Weights of a small transformer language model: width 768, no biases in attention or MLP.
Each number is 128 + 24 x the weight over its row's rms, rounded and kept within 0 to 255. Layers, rows and columns count from 0. Numbers have three digits each. The size before them is the row's rms in percent of the matrix's.

# layer 3 attention value, 384x768, rms 0.0231, rows 57-338, columns 528-575
129:131109148121144149073107110136101117091139111134151163164065166108139126153121162114126109143133136117115113055133134168148099137110147122162136
108:148116164122103111113125126123156115110130109107141126101103130113095111127104111143123167102115134121126112126129106138113138122075130112123138
131:104088150142143105139157093134162121131107108120139119100132120094149153172168177144105127110117170135104128123132078143110124108110105129141147
131:145122128118138130122107142105147141129095161133145139157171112133129131128099160078161092126132118132107148091101171100126143076119101142124126
123:134140157120114145124116124140111142089119078135075096148122134091121102152124104135057079136141135076143142155113154161080132135170107180116116
123:158124178148163185119129124067151135121171143133133142102103156099151112100143178114163105118139123111119155091107139128146114106109110132118114
121:130120097112075180159120102142184102157116098164189139115150118108140150160099069118114199104144164121117140130112156124107077152134169140134110
100:083118149082133079139131143128147120108152172137142090134134114132177145125141110111145135135134125161129177115108108103159132151143135136096147
126:167138132145161123135123106134144159144127174132114114120127141115133118153102132085142145123122155144133075142149090105113127164074140120121131
123:139165117127136154158127133154155130187114127076114133097111135131185116141133136169100195127120176128110154091128094192134114140079113155093137
126:136111147120134116139168143141127107112085133134098181156126125154143082114110126079099142147127131143141121184156096136122110155126151159141129
132:084115115110122104131173137146176161133150134115108108143107078127191129130115139186159112100143111126164146122142122133122151113116149140129123
125:133120115144112150127090130075209117136122088141093104124115096111077108087133123127107119137132103139102072137137118158145145143105113140110113
122:087126168086088119093128107146096096128184175157161155170132062142150119094169156115153118141132119141116153157134120147117136109152152107115128
124:111115130161125133115147100115143117169118123157098165104069123167113174137137172070139134152133121166127129139148138109116116103097114132102143
126:140121149111111100148134140122128094114122120170111094169171147139106119147087089065134103112135179136161106138099104144109174171130142155161120
132:133086139161138177111118159145136129158155098180121153130123149161110116126109101158094145065128106128162123175148130160103076087142122106102142
125:151129117113138129113174109125111115167109142129172110147108110102086172147063167160139106111132138152116180127141120112166131155189146202108135
117:109133125115140156147142127128135081108171119096125109120152120102145106147173128126133174145148106092151092153132084102157137101090126086140109
133:090124159126128106135137117124129122142113110123085163129106176137176128121128098115141105167130108126111153099108165106100118142068088088084129
102:139087172127136133124183134185119114113124131151151151118095096133115150112147098136093123116122123125119099166109137130133121125114104135137152
109:123118091108135133070134138182115081142136107128144148150124122119132182126131130115146115131127126132129152127131150130156127125124152096140153
121:144156154120083104141112102109109183127117142147158113156116170132144156128147127151124124103120110122127161104165124161175157153185175120078120
114:099098132109126154193141159165125124154127131098132155134156124119176124110099118099172094123148100146123101107137166099143144140137141126118107
123:111106109080106128095138159101107142111136110157128130105158100119138173145127118104128110131132152107113145143140138107092078119128136078124113
120:162154164127141119106119131101121114114107106139143130134120107139116114143087136127142099128115117170129092154149110137086137123088162131134118
138:129134082079132110090109135117122140131114122142142117160137131120135105170141094102149147141126108125121140140134129118096120111111153122106122
119:130138123093106138127138184143160143100123172104100137122139097127190125105106163121128126123150122119128149127108153130120137141096127140059127
116:194118159109115128139110118145101128093118072108137114132148146085122140158133116135102141106128145160134143130117108169095131171126097148124133
114:151114119113134141072103118120124121080118113139140135143206115113144131094132127163152107126124110137175125152158154111135097145159113105102134
123:145091139100153094149136091161170103122121166086126129159107165141139099142111135115098121144128100106133163162127097142123123123157134142139129
124:085117135155095127138068108083144115140133119105119153107097093117119117117151145155147098156142081134143110108072170138114086148134125116118130
128:114145138139139127121149108127104135112158113102161098092161126132186149124156079097167093140125133142125112157132126067160136122126139140108118
118:110153127137106096156146131111157120144194144121121151078154119125148114126069077130157161108140139131158136123128184116108148142128104115110120
114:147133160081124140143097156121107108142110118132130126142144153141156099130130136113150165136126176131123128072112081120131123127129142142154129
124:118144142109123144149136118182147131148122156166187117150125131145161141136121137066112141157123124164154104135170131135138153155136123182128140
107:119122098144154157164092127152115165095125129121194098124128097094131161113154145117125115140134093134162112138123153115086191140154149144099103
124:165121068133144105140132098132115168095152146101168155127145139127188119100146158138112129101130114153112125135132186070163136145117129136149133
125:094166152128155052134104106097137147123108169171107133115151170149070102117160158124106153146115130150147111109146140116123108160140091127192131
119:108072130129144139168168118135108131131114124160152160158125152136097109147119173147115094128129104120144053183108129067100106108136139124124111
122:101139114139146124133157142111127083146078107160121118074129158094114163106112132147126133150137090117123127132138109127135141139155145177159136
108:121111174115139090154159133136138137111156136102146119108108103129109148105116099121136082139148144116105148126098112144116118104139168077094112
128:121107106120157146119159145168130128138157138139117183123124113138093118098114098153158133125145130122136125131102181141109127133149159086124127
104:121098108145179150100135133133104122093107139134142111141113158136104136133129141185121121148121118130140138123137116116131102136133121111096122
120:094112137169129106095118137163140153121171110135129125170111097105142107113120111136148133126145128148135101131161108141140132150147121084116127
120:127104174120127133149132131165163127168096098130150155133105136125132125121112106125120113131130095104115123140147153176137096145125154170138139
127:142141075131145184148175138103107087096115086083109134091083090143124116122109112151121180107128118167146118143146153102116158146164163128140140
128:134121128126084138151110131146106170137108151109127119109166083089093125123119126106123154122128164162193087136113107120116160098109139146142130
111:085117150114099088118110107107157142129114095107130172101163077085159132144162095122125137117139150133121135126137139115118141100125115137144130
118:135146118145160102096154122129102124169117126092193127101140125123113151135135180081164139125145115143102161053113127147112150187123142141140110
117:150106115159125177117111147110131113152099128143134102116105161139108115132116096102111140108140124121131109174149136161152117095074110137123126
124:109142099085131206159140125092091151122200119161098086134119143097134136055122144129107099143128160113123088165096138130131111104118126106118133
125:077152124176136110083147141106155125121128117149099150133100093135107171110129157116149125102128136140154161104140129124143131119142108131163124
139:161122113127130142154079129148154196100139127089130129113189133084144146111141129127163149117122085122150145124113128120107165137147183116142130
124:140145188106138127122112103169170115125144131142155121114118059103094120131131125127112107121111186154117119132167132136141112143158176161136142
122:135136135110154115109101128122142134183166132064081124118105090156132167140137120119101175100122117162132164108103130128144136147151157150133141
131:136101165162131117166168121117105082100203158128112127093135084133164146137169115143120174170120097117104116159128074120104142120138108099122132
132:123156128108107131136141164143114098122129101165117109102130121111145152149120091119138149172126155142124137128155178108144148095125132145147135
107:150140169124116157123145133153119125090141144141111138134169138181133116145104118147133144109133144093128111138119127105161080111141125133169147
119:146131111151128198132144110121164174153167127123132096088165073094135132127118086135128136110118156143119146068115119114137087099103139141144125
116:124102097162142097140128111146143158127109111115145117093159146114141097130133116125107105107129174127118132114152185127148150151076175146182137
126:150114136142144096091188133142113137117169140153150137112092151130152112073123119137168112130112142109143136148125112127137110141170088106071119
126:146091139147174151138149106106126141143100110114185147160117066141137135159142159125155090126129133118177137151126135111117172123128137139117132
113:138130129126159116154100109152127140096119135117131124130126152144148121146146106148115140116139147135144108148131095154127145124170130119155101
129:130143124152110070145101115153149142148132164123115101136140100130115126113103117073084133132134183157082112117160127113171100120129131073106120
127:174119131147143142132106119092147127139093137125128098134158137106113100150155126121161094124130119123126154110167141085137126145145148128184129
114:104111101155120086179130153111172119105122100155116172159117178130160062126134142155170082094137139137109160121145192143101140163146063141055128
100:110133136117163121141145125108110109124131140090127090152128137150118106165159134123122136148128080172145144080132105111144155137148120143129123
117:123156149132159135083150135157115144142097171164113126104124103113113131141144141142173144137134102128186106133104135127104101162128125140172117
120:133108121110155113171111140114092137117136115184177086136151107152148104086144120134146062123132160124127096120189115146136187132186136113124113
116:158098108109120143101092127083097113164115123118160143114155127143160153132106100098147103101132162159143127080150148115159092142133094141104120
094:130114117152140089129111125176104181121126161131157147095118147100151128163141122134135141123117143148177107122159132116158158119122181091120126
096:146132152148087117054118168055125122192139133105121141136165141150107122083118143116126098126147107110114120108112065145076095128138104157085128
096:117106112111142091178165107118127085109168134135140134128121174134126132122120118093110110146128133092125109128100176109111129168108199102087144
098:125106114136212149109128104155109193109122154105085097101140140123090110079148117169134096119130134135165091127133141124158141115097179139141138
098:107139106125098060150083123118106106111085134133130099105090145115136138127177114155151124117110106141113089168113177120112103106134138136166129
096:096111141152159144070085122117177131130124133115200091120171137130137091124167130164145116109146138121153148179134188117181128119103110119114112
090:125135106123132124145122135148114094117111101119131115087115125118130147136137148141171129127110105151169128084109136159114160171131168170163147
088:125133108106124195145135149111172152134099116137083123157172155083132134047129104143132085145146156119130187137122158152134117104122125123142114
095:152171138127133165131104131143121088088087094147121170141159120118145133125105107137133111149120132148084141142151112136121111147123088140132121
092:138147136138145087173139115154123129102097091120145147109140155125183144163116107139177147127134118149126161078127115153111133125104137145118124
094:147108091148174095101134128137182120153109120146162136115136093075121083133143126127107146107143127128117100136172097121133106125126132144122119
097:154146131137102099070092124100120097119111169132141111107115114179095101114141173077109150149118120084133157133159116131140124141130104114115116
095:124120112136149114122180117143178169097125142129150190165118092113134116155111122136128143124124080119101085109119151162125180095087126123167134
085:144113163132098175167118130162117102129149102159149140175056134159115179108162112129084114122127141164128113158129134090132153139125099134154131
092:115149121113122112107117116130162166145161087166168127163124096141089129105100143114132113135118143141152121108108121142101085140093145173166127
098:123116185100146111099133102113088159097160139092099102159119136101075120132158116095106137152136085109084120146114130122134092174110120103133120
093:154129127184159127164110152103115101139123152130088078121157136093096142094097107128140099104117148079122131139118122134146111133146097121171133
100:126113118142137136167133113104154133106109160131099096110147132129128113112130127123130146139131157085110119106139150199115143146102118112119112
091:155149137096130104131121123103168117108114103147179151119116114121160097146130136151119185147118109104126091123139134130110155169075109064089109
098:099137167084120073106127115121064122145141150113132056150128141111105138111090163109116137168121113135146060157104100130156110145107143129129128
093:132127130147110109150148144149116141167122131135082090133113140103126150126090123160153123132119181169112140118119093109087110137169134133152148
100:097148092106127136179167169126130163073111154130113103094100132137125142132126112128106152101128142179081152115129066126069075145129113111140150
090:106128096151168112146153126105149112195125149107130103093148115101139149186149104140128180148126128115123107131082124110124146139124151101111129
092:121168088142116123130168114130143145140122138142084105128143121132104108157114147125097108101111144119155126089136157141153111140130151099126133
085:131186092133141145124128154159123179129103153117119129169097132107146155104139107144137183152110097128118148126132122109172138118186132111073128
097:100154195118098131129095130167136112101124143117136092112111134115134139121165145129122150147122108109114158108117104133085109154139087113104136
093:091116179098148116119166141138110178121161102135102147172118170123154097131101144113123128146118138124074112118093103127093118144137174088140125
096:126105152128115176107124125067145099085121124129084121108124133128103141098135124148128115108127090141132146164106137087121132122154080128075113
090:126099142115120099118146110132145114099103120115085106096121096117118113105126134093131143118122136145168153153143105142165108163126140117118129
097:165120189129118124152158111106144069177134137160119135093146122172116129119121144126131131114121128108115143106178103121147077117141101150173119
096:157162109134122110152085144083151142107148118127135154114119095138145127114172154150184157116146128167099114093118133108114146108101069073101115
094:114142086143116151096127122074120113142093145140123128084161112142104122145135134112127133122133109134127112128145105127159102121167115129120122
098:142107153137131157164102111169124111111123117135157139119111085141130146133128130110123140134129127132130100113113109135153163116105126127181122
093:131121116106151095105120129094100142146149103148102144153128140115120122104138190138139098115148106081115108139114128141095123132128147122118146
096:114109124147156153164156107133140153073144085137141149126134149204134134183145135143146085110111158133145160088128129119129121087116147093142146
090:157142129125158125132128154124107086085113130165106175133168116206134100119146161126123168073134114132141137108120151133128136112109129161135125
091:161092073127104103124140133113138112128125142133101130074144123118141150153189095085162134133151165162075130134129104120105066127172124145108116
093:113123082135109158127132154175120162091149120147114159100108165073118142140124139138108140096131135124146116132146117135141167119151161099168144
084:117143115119188132105130158134171118188117161149126160140128091141115118137126136113101147132108102158131139135144145093159144153146121160102127
090:115127115153097135179128113153117124076121118094100120121126107147119125146157100154104127139101149138192140144106126157136120126079105123169140
093:123150096159129128094111123090161132122174135118077104150121106128127087118090120113156091111121167143130072144138158144161152136098139154089127
095:139128135100120154103113142149126162137135104126147164095128153123133073167130103099100194109125124104136124088121120148135168152152136119117123
104:100166068131121128083126156125164105131166120156094124164134129136139160134117127138155119091100198152150170095134123141102169116142164142108138
099:127141144136169108137116113133151155099134133150113132145117140137187108178157104147171133128123162162130169071131122140116125139091166117132139
093:148129121145155108161146125133147104138136107103111108097091154122153130142133112127131188115118121149135113120110156118142155135128127104131147
095:116137100129109065101145108079128115098115121159135147100123137089118148125147124139125093161122098122081136123108140150117120139151156194120116
091:147114126099170100098104147162107173129180113130126170096163066083138166158150072119106185135135102124179101163082148105136148122126152136128119
092:141094136160126118182163120122113098155161155168102129134087107136143104121119152106127171124113102127137122165141198159105152141139126091121120
096:128110138140124137114157103096135141129155100138148158118148149140110154152169137117119149109129138137115133106135121159125121112152150126187133
095:143124164133102141119131114102111109133101124146123130143151129146107102104081140126104159132117151135127078142153136086072130118115133152134115
093:143063156101127137131145117103098098109100124134150149109141119103114156131095129127108082129150139119089121224134117145151064134135090129149128
090:106109137118086151136142112121134103174082099114120108117121170163126164144176059134140145131108136095146133148140172086114152122172129140111132
088:110127164133164100154143130148106133137125168122155122128110081174152150149117127107107159126113095160089132127144098113127113145137143118173124
098:136097141124120128097147138136079096149137092133144123131136150167113149168154140115131136120145094139118117137116097070178104129155133130149136
099:164119164100140166143160143128147154125140088101134150187104169146075139093072157094080133120133146124169104123112134128092150086102104125118142
092:133150172138140152102136078153121055102138114157173096113150095132111150112148092136152116131142079064136086154127120135184135149137139145157115
098:142106113150151109124086139141150077150167174116132104117128116153119118103177142102139114142135146111119138101161156126177123178120106137064139
094:124111162153155118080123122102155161090150158090122145070119134152137115145106124109098131151145091131133069089109111146157143145100145093132139
095:083153111143124115102131124116136120173154132095098115120136152145148118142123138137132133097136136159095106156124106098143140107136137167121143
101:126141153138133142097120138195155179154169122116109160103133087122163141130111114133140110129132153126100120085099106145154164141108129126114130
091:118129206135108123140146117112106154112182101139131126134127094129121112191112105087145120120114111148131123108106089128153104132085116157157135
096:152134105101119152117096140122165120139134129173079174154080148137077095113124088156155152125145140108071134125137157166095116150155103113127115
100:126148121104128091142141137067129126127133110140157125076168139108130097124138137106138100127144103112098114107151107106135118120164126148127126
100:165165138138133187107120151137134136093151106131147189113112120092084142108112147110097121127145130150134149101102115163125107154117090105156121
103:130092128136138157118183140144118181097164121112185133130115119128204147145203099108139126145124100150159063126104111134127167104114107137045119
098:080115134119165146124127165120158124154095146129175135092160092120151120077165137101154149134141099100093132174101119124142104153138115167102122
095:138106108129131090087143148076147096152148125132164110116139107138134099151076141113135125140145144122154098143170110135120159128131164096094114
092:104128148086152114164098133128114101139142138143109121137107104155192147135134149172141155140115111147125154072162127098106092122119150159160131
098:096118105147129127156110133108146063156145145138159096133129183105149123077121135134140127147124150119158164157170148103172147097161137137125122
094:087149134101161182162120141117181123165111118113108167110183116142095169152105073125097141108116129121110132115103107151140140164123118149113120
099:138181136141155140083092150106133122138101139070080141102136164135131109177096132078141163133136115125122139141125156106152106167092110125130126
098:095070129142128111115162130147144143165102140152115100160130157092112137137139154154105084162109124086132074164151115106118113120131123140176145
091:103156112124097110108060137105143148156103128135100086124126118155120112163155098110150118148142128120129105106089120125156137107110155115145138
100:155120143096136109115153129149091159076119126124117152085128087091104134139109178069102155126151106145201103098105105151127163143119112102146133
097:150125141129121135122140149170132088137145149104083151145143098126121099152118093145096183135143141106170114107122146118137187114140100123148118
103:120112111140099136088116134169141138147124141138158125135101094120139100105104119136114070111135108128144082152122140098112118085153137145191126
100:112144138129111110149162133158111122103137139154123142099132169111144091162175143101122176100127094145130050138134155159146168113094147138089107
096:120119135131129121150130089131115102099081162161156131129139125101152152131134087184094105162123131150085141122137088142153130152105131093132113
096:122131161131085132165121109151134137094148129129151110124139109122126156132105125144151110136120136120115154092140158126166097173171102122130140
094:151090127108089104119127151127134085152123103172113124163113102179120108143129123102117088109145156130089170160157107128095124133113076130080119
094:121130144110147133146084121158114179095112155188189124095146151105134130175090144134141127125145116167099122111133121134178098127150167126163136
095:114111141125136114097188133142126107168146135149135174127073127093185133144128152126093081114129104146109117107126120124168139119154168139081115
088:131140107145148095104112149162143096146145166145139125121067113134141165197187147077132090134137174164112169144143125142108168137105131112124128
099:159122118102147150144179149102105116131132131104105154090118145136123160119099122126101119114124130148096091109138163106132123102150126118150142
079:115099164137148142123132160133074123166089102130149150103107149094141146169130143163112123131116111156103101138116137117094123096147145121185126
098:179112148115175138103097118114112127117155118103110168146134110134074111136141159148100122132127109073146134122118105109133113099099113151169126
090:137135116121143138140135135110101136104158124149162134148147154113138118098092140114144139095135167130146147128174140110109149111126089090098144
094:146119139122124154121095123133099132136137137164178120126093114172157136152130106100074100124127154117138123148124132140129105115110118107120124
087:138157090119176141165126130082135079132130096149163212098137116142159137108117117110108166129145113123127111129112142112146114149132133152119103
087:137089099136127135159099129117147154161137119119116106149163118151115123115142133157157108163120178139152152077158163153126159149104109106164139
099:133124121141098109209162121080140138157084149151110141106107171112135091106105144135123126133112110123141134145168143116071114102107106152151117
101:158156098123120122143107151163114124147119128145148095087096109145163125119123131135149135125125171125159174145123117125106137156109103116157119
097:144138143118152110155112126105130114119140111136180148149143126136113100134088165110124148109121125114166124122104138134094107177048123118070109
083:137160113149121098095130159118096157106105114108174127138138121119127168121171125133113128106128088122129151150137140074164143128155091149128111
096:181099100093087089216126136140137116178196127147096106153100152144151136124146121142149138162141159133147137119141140090121162126159112100125128
098:127159137107090106151083155133135096141126159118143134106070094162119122130137157126142110135134150118142164113138167079142116150129121149172141
095:137119121134134166123156120088178105138083170117157064120140151135088121098139148099102124100134128101092115165130160114136089171129114113143105
097:114146129138114088062107133108149165145117179065158107100113126103104122103086102193130119127127142149090125111145111099154135146143107132097131
093:146117112121127132132155142117127112120135140097106129102126129145099131078161081143128121109140142124140147081159116145127140127163092124114142
099:168129120111094145114142112112122149153126131106153126111115141120146115144121139126142177101140086126120101094125086095149137127088099132140118
096:102146139134159160114101142071118136116090149086139084081142116136139113126091149121125104140120120091061146118081127142130094161140157181119128
093:129145088146107131148196149097129106146079097159105129138143188154093115189108152117133126118133135157117124137135120130125117146094112125179132
094:147158123118130149107146137118114105120145153152108136170150150132173141155102105096132104117118186140138137154109165099130159112164147147067139
091:148120134129132105140079115106119161127148133080137165103175118117141102183166160177137191123141123134161116102141121124139157145121162117137129
101:119163118139131165140156176150119135142145160164106144158110153120149190158153135155115126130141145145157123137070128113105138159120168149102134
092:123144126133121186121115146118127154122132103116150156144139120135137161153184138144160132137130123141177124093106094133125098148122153151135123
106:145106132144097160107127140129096203148149125120138134124134157092171146140146123143160125147136162105079107133146096162090155106121126154146117
101:103084164154087156137170091112110115110117109165109138154075165136131170092120126142168099145139125160138104127135109171112091108113156153155129
088:125145116127102116145093171167130147095153145097131111121076140154116138129158131081141081124125132149090114105119118100143148127152096112100145
091:130123128111117173149127095067118134142082172118089120117128093116156119060078121124158133122141160114124100181115162141131117150124116124101122
099:116121167115126141104067116131130089091134091114143131144104149157127151158152145117112125119122134081118098133120104148156110133107118095117133
089:124140076125130126077155126094111154099159136089133127135162153136150110135143141087135123095122142157131084119141134135146134105116146135086109
089:145107163154129095112109129093173081184118122138121126137106180139137141110146146166147114161127114123108138081162116134126109117145136125136118
101:129117152104089114090102104161131114118148116100153139135118132131174144139111122142123132122141128161161115141129149084159164090120140124142126
094:131119173140116158111156113154066126153147140117083149080126146143138144170127132096114084118137147143152111170103133112135086126162162146130136
094:164091149118135110171111130156133155157080158136130136108137083140164082087130125102126148150142106125107158114114134128135148124131126105114116
094:160095103127159113141166139081095092124131118151061110130148123107159136160108140118095128115119119089120101155121123129120099122172137121126126
102:111093108132129133170195101144112108085109120143066136131116148119124143083142126128113064133126121107130065201129113167124105116134137178118124
097:162165107133115126106071119132127117150098072146170136135124138129137117100173154124132112116117161104158093162123084143118170113121141114122117
093:143116131119134087123132089089152127100080128149122096117134139104119072102108145154128145115109127083109121146159130159106144120086119101135113
091:122149156115104112163120087117130146151136113112119081136115120136135118126150130124124139119118136151101151151188153080122118145155123126085123
096:124093142106150056108151150110141090140129091142108141147129106142128105125093083171141137125140120143115126115165086155137105105126148148151130
103:177107074143122136174183166107064133164088114112093163107096143106104135145145148155083153131136131135158088157150126088129118090143135160141131
084:144147162111105104155079144149097079135111137121074097140136122122124160088163160109152122127143093094087160130133149160129154119157137149130119
091:120142141126140082141128121114094147087132127143108091118114113108114104183149113130103140104141117110133110143146148120090151133097158125120144
098:104155134145115135120110093154125104133120118172164101176076122133093143163136113134131131104112109104078194126150136138132130157126111117140141
088:082131104156152125117176104127154128118125153146160115116136128164099146101110084120143120108111135155132168107149121127107139155109093142171128
095:096120110133100150132132110100136120137123138140200105127158112143134094108134102089151130143127142116125128131129134114131125142136079133067133
079:075126131139137113076172113114091106132124134080062164105157103118141152129113137111131091142127057098120120113101138097087153180145083109141119
082:118150119105122130159100158109140152151151090103170179101165094129136110128122163122096138093114129145099123154121125090128176143209130079139137
079:126133118106111165118096110152076142089101130101138135099093099158162110098169065095124144159125125137112097142161107131116149096163162110114135
083:105153099103103094152098130156134122136139105125143142123145097168156179057131120158160051119122099112138154120122130132116136131198143073098125
080:110126115131133182161175114139107157156103136153088126135092153133095111172072127130078101135145137087127110163083106180095124118080120120123116
076:079127095137130182127128119174151125108103127135155161140125112087129132105145132108151082114100134139094177147126135100146120105189170165109116
080:107101143109152141116156136152134173144084138117140130140150139082121151134146132173127163117132100144098141155142067149139147148169131124142103
078:135124119085103123106094127138132155171108099119155152093112124116183094136120145130137106103126108140089144161160126096137144177205095127135118
082:099124144133168157100127128187115146156139151123126181100115075104156155136135099110128136155116133132124176138150129109121118140123147129120146
078:130135151142104102096126132079147106143170136139148133142138102108090101153160105094124167109109136111112102139144162134148121144093119148107132
080:123164157110108109137109109131194125102122118147160118107098110102121132101140125154088151132141082161128097131123158081140132140150090090131130
080:139120148126119159145131141122110158095137159166093117137124128135129103095167144138142132139109140126163118072084172141167156121107142120139120
077:118132112131113128119101116125140167148132107166133080176139126121100185143166141111133095106109133162116143134161091119167136118128147158179127
076:129112125110169124111165128180146149102116148090092153150111133157118130117152143127137158162140102128111146139127140145106146160121121142144115
080:125140089122103083144130148174132163136131136093147161100143147154114102109154093151173149151122137130069174125143071136094149116152126150117113
076:148133121092073133108118138121105140121108141141142103152152166081106172096120112143098136135121134128131107122150121146128104112098110153119124
075:104138124126110165135192108116131125112134156152117148133112126107099140128094072161108169126126146139080144113105125124178094130126129135133130
081:122136146166149113156135145126148065124118142143138075114093113135118134148120073103115104127117142153170079112079150112141135121074132162135150
077:149138142125113089133104140162121108137139136169072108125141114159066137108144128142141160166117155134126148127139111131134113134139126192155119
078:152119174143125127123118118113097168112155111101143111169153104155151142113115142137107099144148113130123147101127158115145092140129131086167134
079:121135123111107150148118130137061125179131141095077151121179104177132155127123152115108129147127171107153135131151143155113152128173130101150136
076:147117125094163164063088129055149132112132069137100140170149130118148100111159100168127110107124140154095137099160152096169162125171134081094125
077:136096139151128141135113147128114145156148104129157144130142146134114117086119139172085147136124185137119165126131109159124104121127154151135142
077:152122151163147161136149107161128173112143144146100137159140131148116135118183109138123132147123138154132170138113120139116112128135118070133128
080:126116088127106138149118151118150159186129080143134164127162111096181097107099162149143121111130174115125126100124130089147116096160176104157133
070:138158127119117120110091141156152159133145136075123129109145129133123095140115116142071130141115106098128138123116101157120096143113147118128117
077:122138114127160091088119138153091124179105119142126132158115178116136098128168179126149102123146132153132154125142175146134174127127131093144117
072:116105076111142140127107129131120132169141155113095125110124122171137137155164132086147119135153149102111148156156148100135164121122107125108138
077:136162113102121109134173146112158098140120149104094122145126132095136118101118143127126101135109130109138127144130122080144137143121095125076119
083:156123110127125121103134127107145113131149112128159192167124095129110100142135137091110120112108130134156137148132148083139139159135157125147126
077:153133113147105130160122111137115138162149139147168072134122149122161136160118156139134118133124127131147151132126152110139104129108140169125114
081:124158113139117135142167101169133136109129164131139124111107141100109180172103143131141120131141143135130123128076120162117123113108111132112134
078:141117146118139043093169121097149056157140122129100156129151158154114127112109145136125172121140146125142182142141157103129095112113138116102152
074:152129148141124143098158123161140099118111140151164154153143132128164133127160143148173143136105119148145138090100138152137084113110177143145151
077:097113125146156143121159116170103130130160152102105082110094126106100158176146142130118117163128126085146075134100085155125107114068150159159112
076:141113122125118140143134135138138117150104102125161158103129151123120121182084178155128151123141089139141143142125131114093066146107110121125112
083:139136107152168130117164121089139113122123133146104160153141089152108100105181158096167148134114129125164110132119132123161136111137189110143121
077:140122111113133142178123136113156134091149118103139115095162116183112111123118147137126121126140170107124083117081133166138201122084123105058120
084:121156119097102115101113130138103115145099088093102144102168156095123095117112116108115173137108128148135155128129088137139140112146158115131139
082:111161099134096115105115140134138138139143099112144118078139135111110152161130161145138121126106100099166106105101100116168148144122128110136152
079:111105159128134150131159139129114177137108177112138162135126157074148132147076079152114159127122128129075103149127153146173111123155140183141146
074:147117120108105150175144125100134088113145118130128132135143100155139114121180134135107141142132091114150076107148147076118159146097116163146127
075:131127113110115102130133104151150111125098112140072102130176101175138106146174114105127137110134161121154127108139142084174146101136123151140140
077:162092111109177194135092115113092152129161091130158117167152150168179105161148183110136158134137117130117159124146107097117143142139158133134138
079:120134094129115143154101137086163138078182099128154125137109100137091161104137101138141101128127094139171105114116166133136126113164124125176107
076:131140149121125122105134147149153123164135118165130082137122088151119104124178130152144138109133147091157185161146111154100147120135146184113139
085:116123131147152147120161128161117132177152129136196156127097119111154178105127105141105094130140167110124181129118132094102166106139122098120137
078:132144123124112199163128113145110163114122133163223147140159152120158145148101152133119108114139125106153119155121141128120136130119104130122144
078:125124152154114171166141116128132148152090131139071122126130113168131131129137092122113173135128155104143106120100121119131145130141167105171105
076:172111140114104100095168101141098138120156132138152118119145105139150125106105159140130090123118145126135134120093148150155111121133149119119128
075:103122101129130103094132125163119088140126140154123194113158131148137155117220147114135110157151111085132138139151132128166144131108182151110107
078:151103123113123129153122153129119165135142117126129147084104130108088126184149134123147150160139140111150093138110088167113100118029124144099129
081:177145148121127093097115128167163111115132122113156096090077118198129119171108131158121111124131147121068132074125138138141079118063145135177148
085:161107142134172183142106146116131094079144131092072123109181140138079127083150148137122181119139108131157140154104119145138165125069098159118137
085:152122126138092071117154123131099101138100110111175166176111134160102159106095140109109118145118092095152095114106136128124070132108129121154115
075:139110124123133079104152127131147066120096067138129130141127110108143150072161121170159164122134102147125095100123119104146119128123090134138114
075:159094117113127129146123118123139103129160096123127109124131130127116149123159129158147114116145152125143121140119105144124120110083106117110107
075:096141116156177099105120125122108119150093122086176150126136169148126142140108128093111142107118158107098107165118121115110084140106127092092130
078:118115128096175146114080105093157165100160149094163175099134131174142122125109085087093107114117159124134132159174134107119135148182141126108118
077:131127153115101160087117142184105119140134118124115139110121116134157100114118158149099115120136118156099082127131116155130105149128117088142124
083:112127136154134161119156127148174190094121178131100099085168115135100127107191114135133170125121132139134144102097103149124146116124147157135116
079:126126123127123149151123136162160125084130146146094139161110158150122118138162091121138181138121130106146124110096100142146170108100128191128146
077:157136135153093131173120114139161193125096117158127114138126096144163115112172091109099135148140106089115153104128143109114149123106153149122129
080:143118133099139127173114127141155135107129102075159148138154108110125138197125138151124164105105098121109094108144133104140142119138101085154128
078:115142134113171115100084135154164170161125164150103108113083165056130130177089145140117189149123043154127148132101111156129096143118112124101127
076:116149147115130099133134145142140174124126139116067127110130127119115160105106091119098160146130105134114137128130125138119104137118098109135129
080:167139127130103131112109119133168162108116157125128109122119105118137137156160068099144150131124094156140100170130136171177124122116153177178130
077:140142144105124117119176098107171144110127140128116156105121139127136126139161099133113124154128125103101132139164095125114129112156150117124139
077:149134122141156162134100111116091178110118103122135124157127085141095098097140128127095177164120095117138131105149130142127125129071078128135146
077:098102104124115144110143137136097083137092133156120142137145132144093167119065122131102109146111141109148155141144130118139075124120122145108131
078:157126137112124105151134183095124135117126158174201142150090139129124130139057166141124107118130116089136124160101114129122158117115117124115141
077:147154163132112155143122130126151153150119108105143106188166096146165129115148136151148131137118131156151160107120111099123125121084133134124140
078:125135153143165093123136155119130137120118156113134139157129062119104157115119084159121125131109162131141135101114131139139116115068098159102133
078:101142076145123075162104129103129104112101132120149092155130156107093152180144173113112119129114122110121129148154114118112181127119126139127121
075:095157122139145080115113140122121070145116147141132148161147096127134083102198091155132120118140153175080106099172114121114118150136158154076109
077:172126157109152146100146126114166142139125116171136106099082182136141106139138128132148079122129175122143127117159144171135136106121126095098139
076:093112145155109136137117122185187235166109100106123137123134183080125119109112124135126142092153151116118151148113169164141098152101134100096134
077:150109132146145142176131128169105141185139135181127137158118100147130131152125118163178112117115151149115142157088129130117118103084106119116132
075:107170084115128097149077132092157105098141152141161116186127104201119116106132121129141123106127160145121106129163118098113085135152135099106133
077:164120093126135099115176132107138108137147160123110090131096127132124134132159160159117130122129136106126072126175121130093140128112101119158145
075:133133104095134127108112119136137110072120153132075073131108089129131131062147112110141081151108108151131139096118111143114081091124108093092142
076:154134123141183108088177133095112105173158098116105124136166130148133139127102123143107140113136118121124122162097160090141144140143069117127129
077:141143075144093091103103132126104147153124121154148144117104120114111072148167138137108130138118134123119149141099104161149147121122104121118137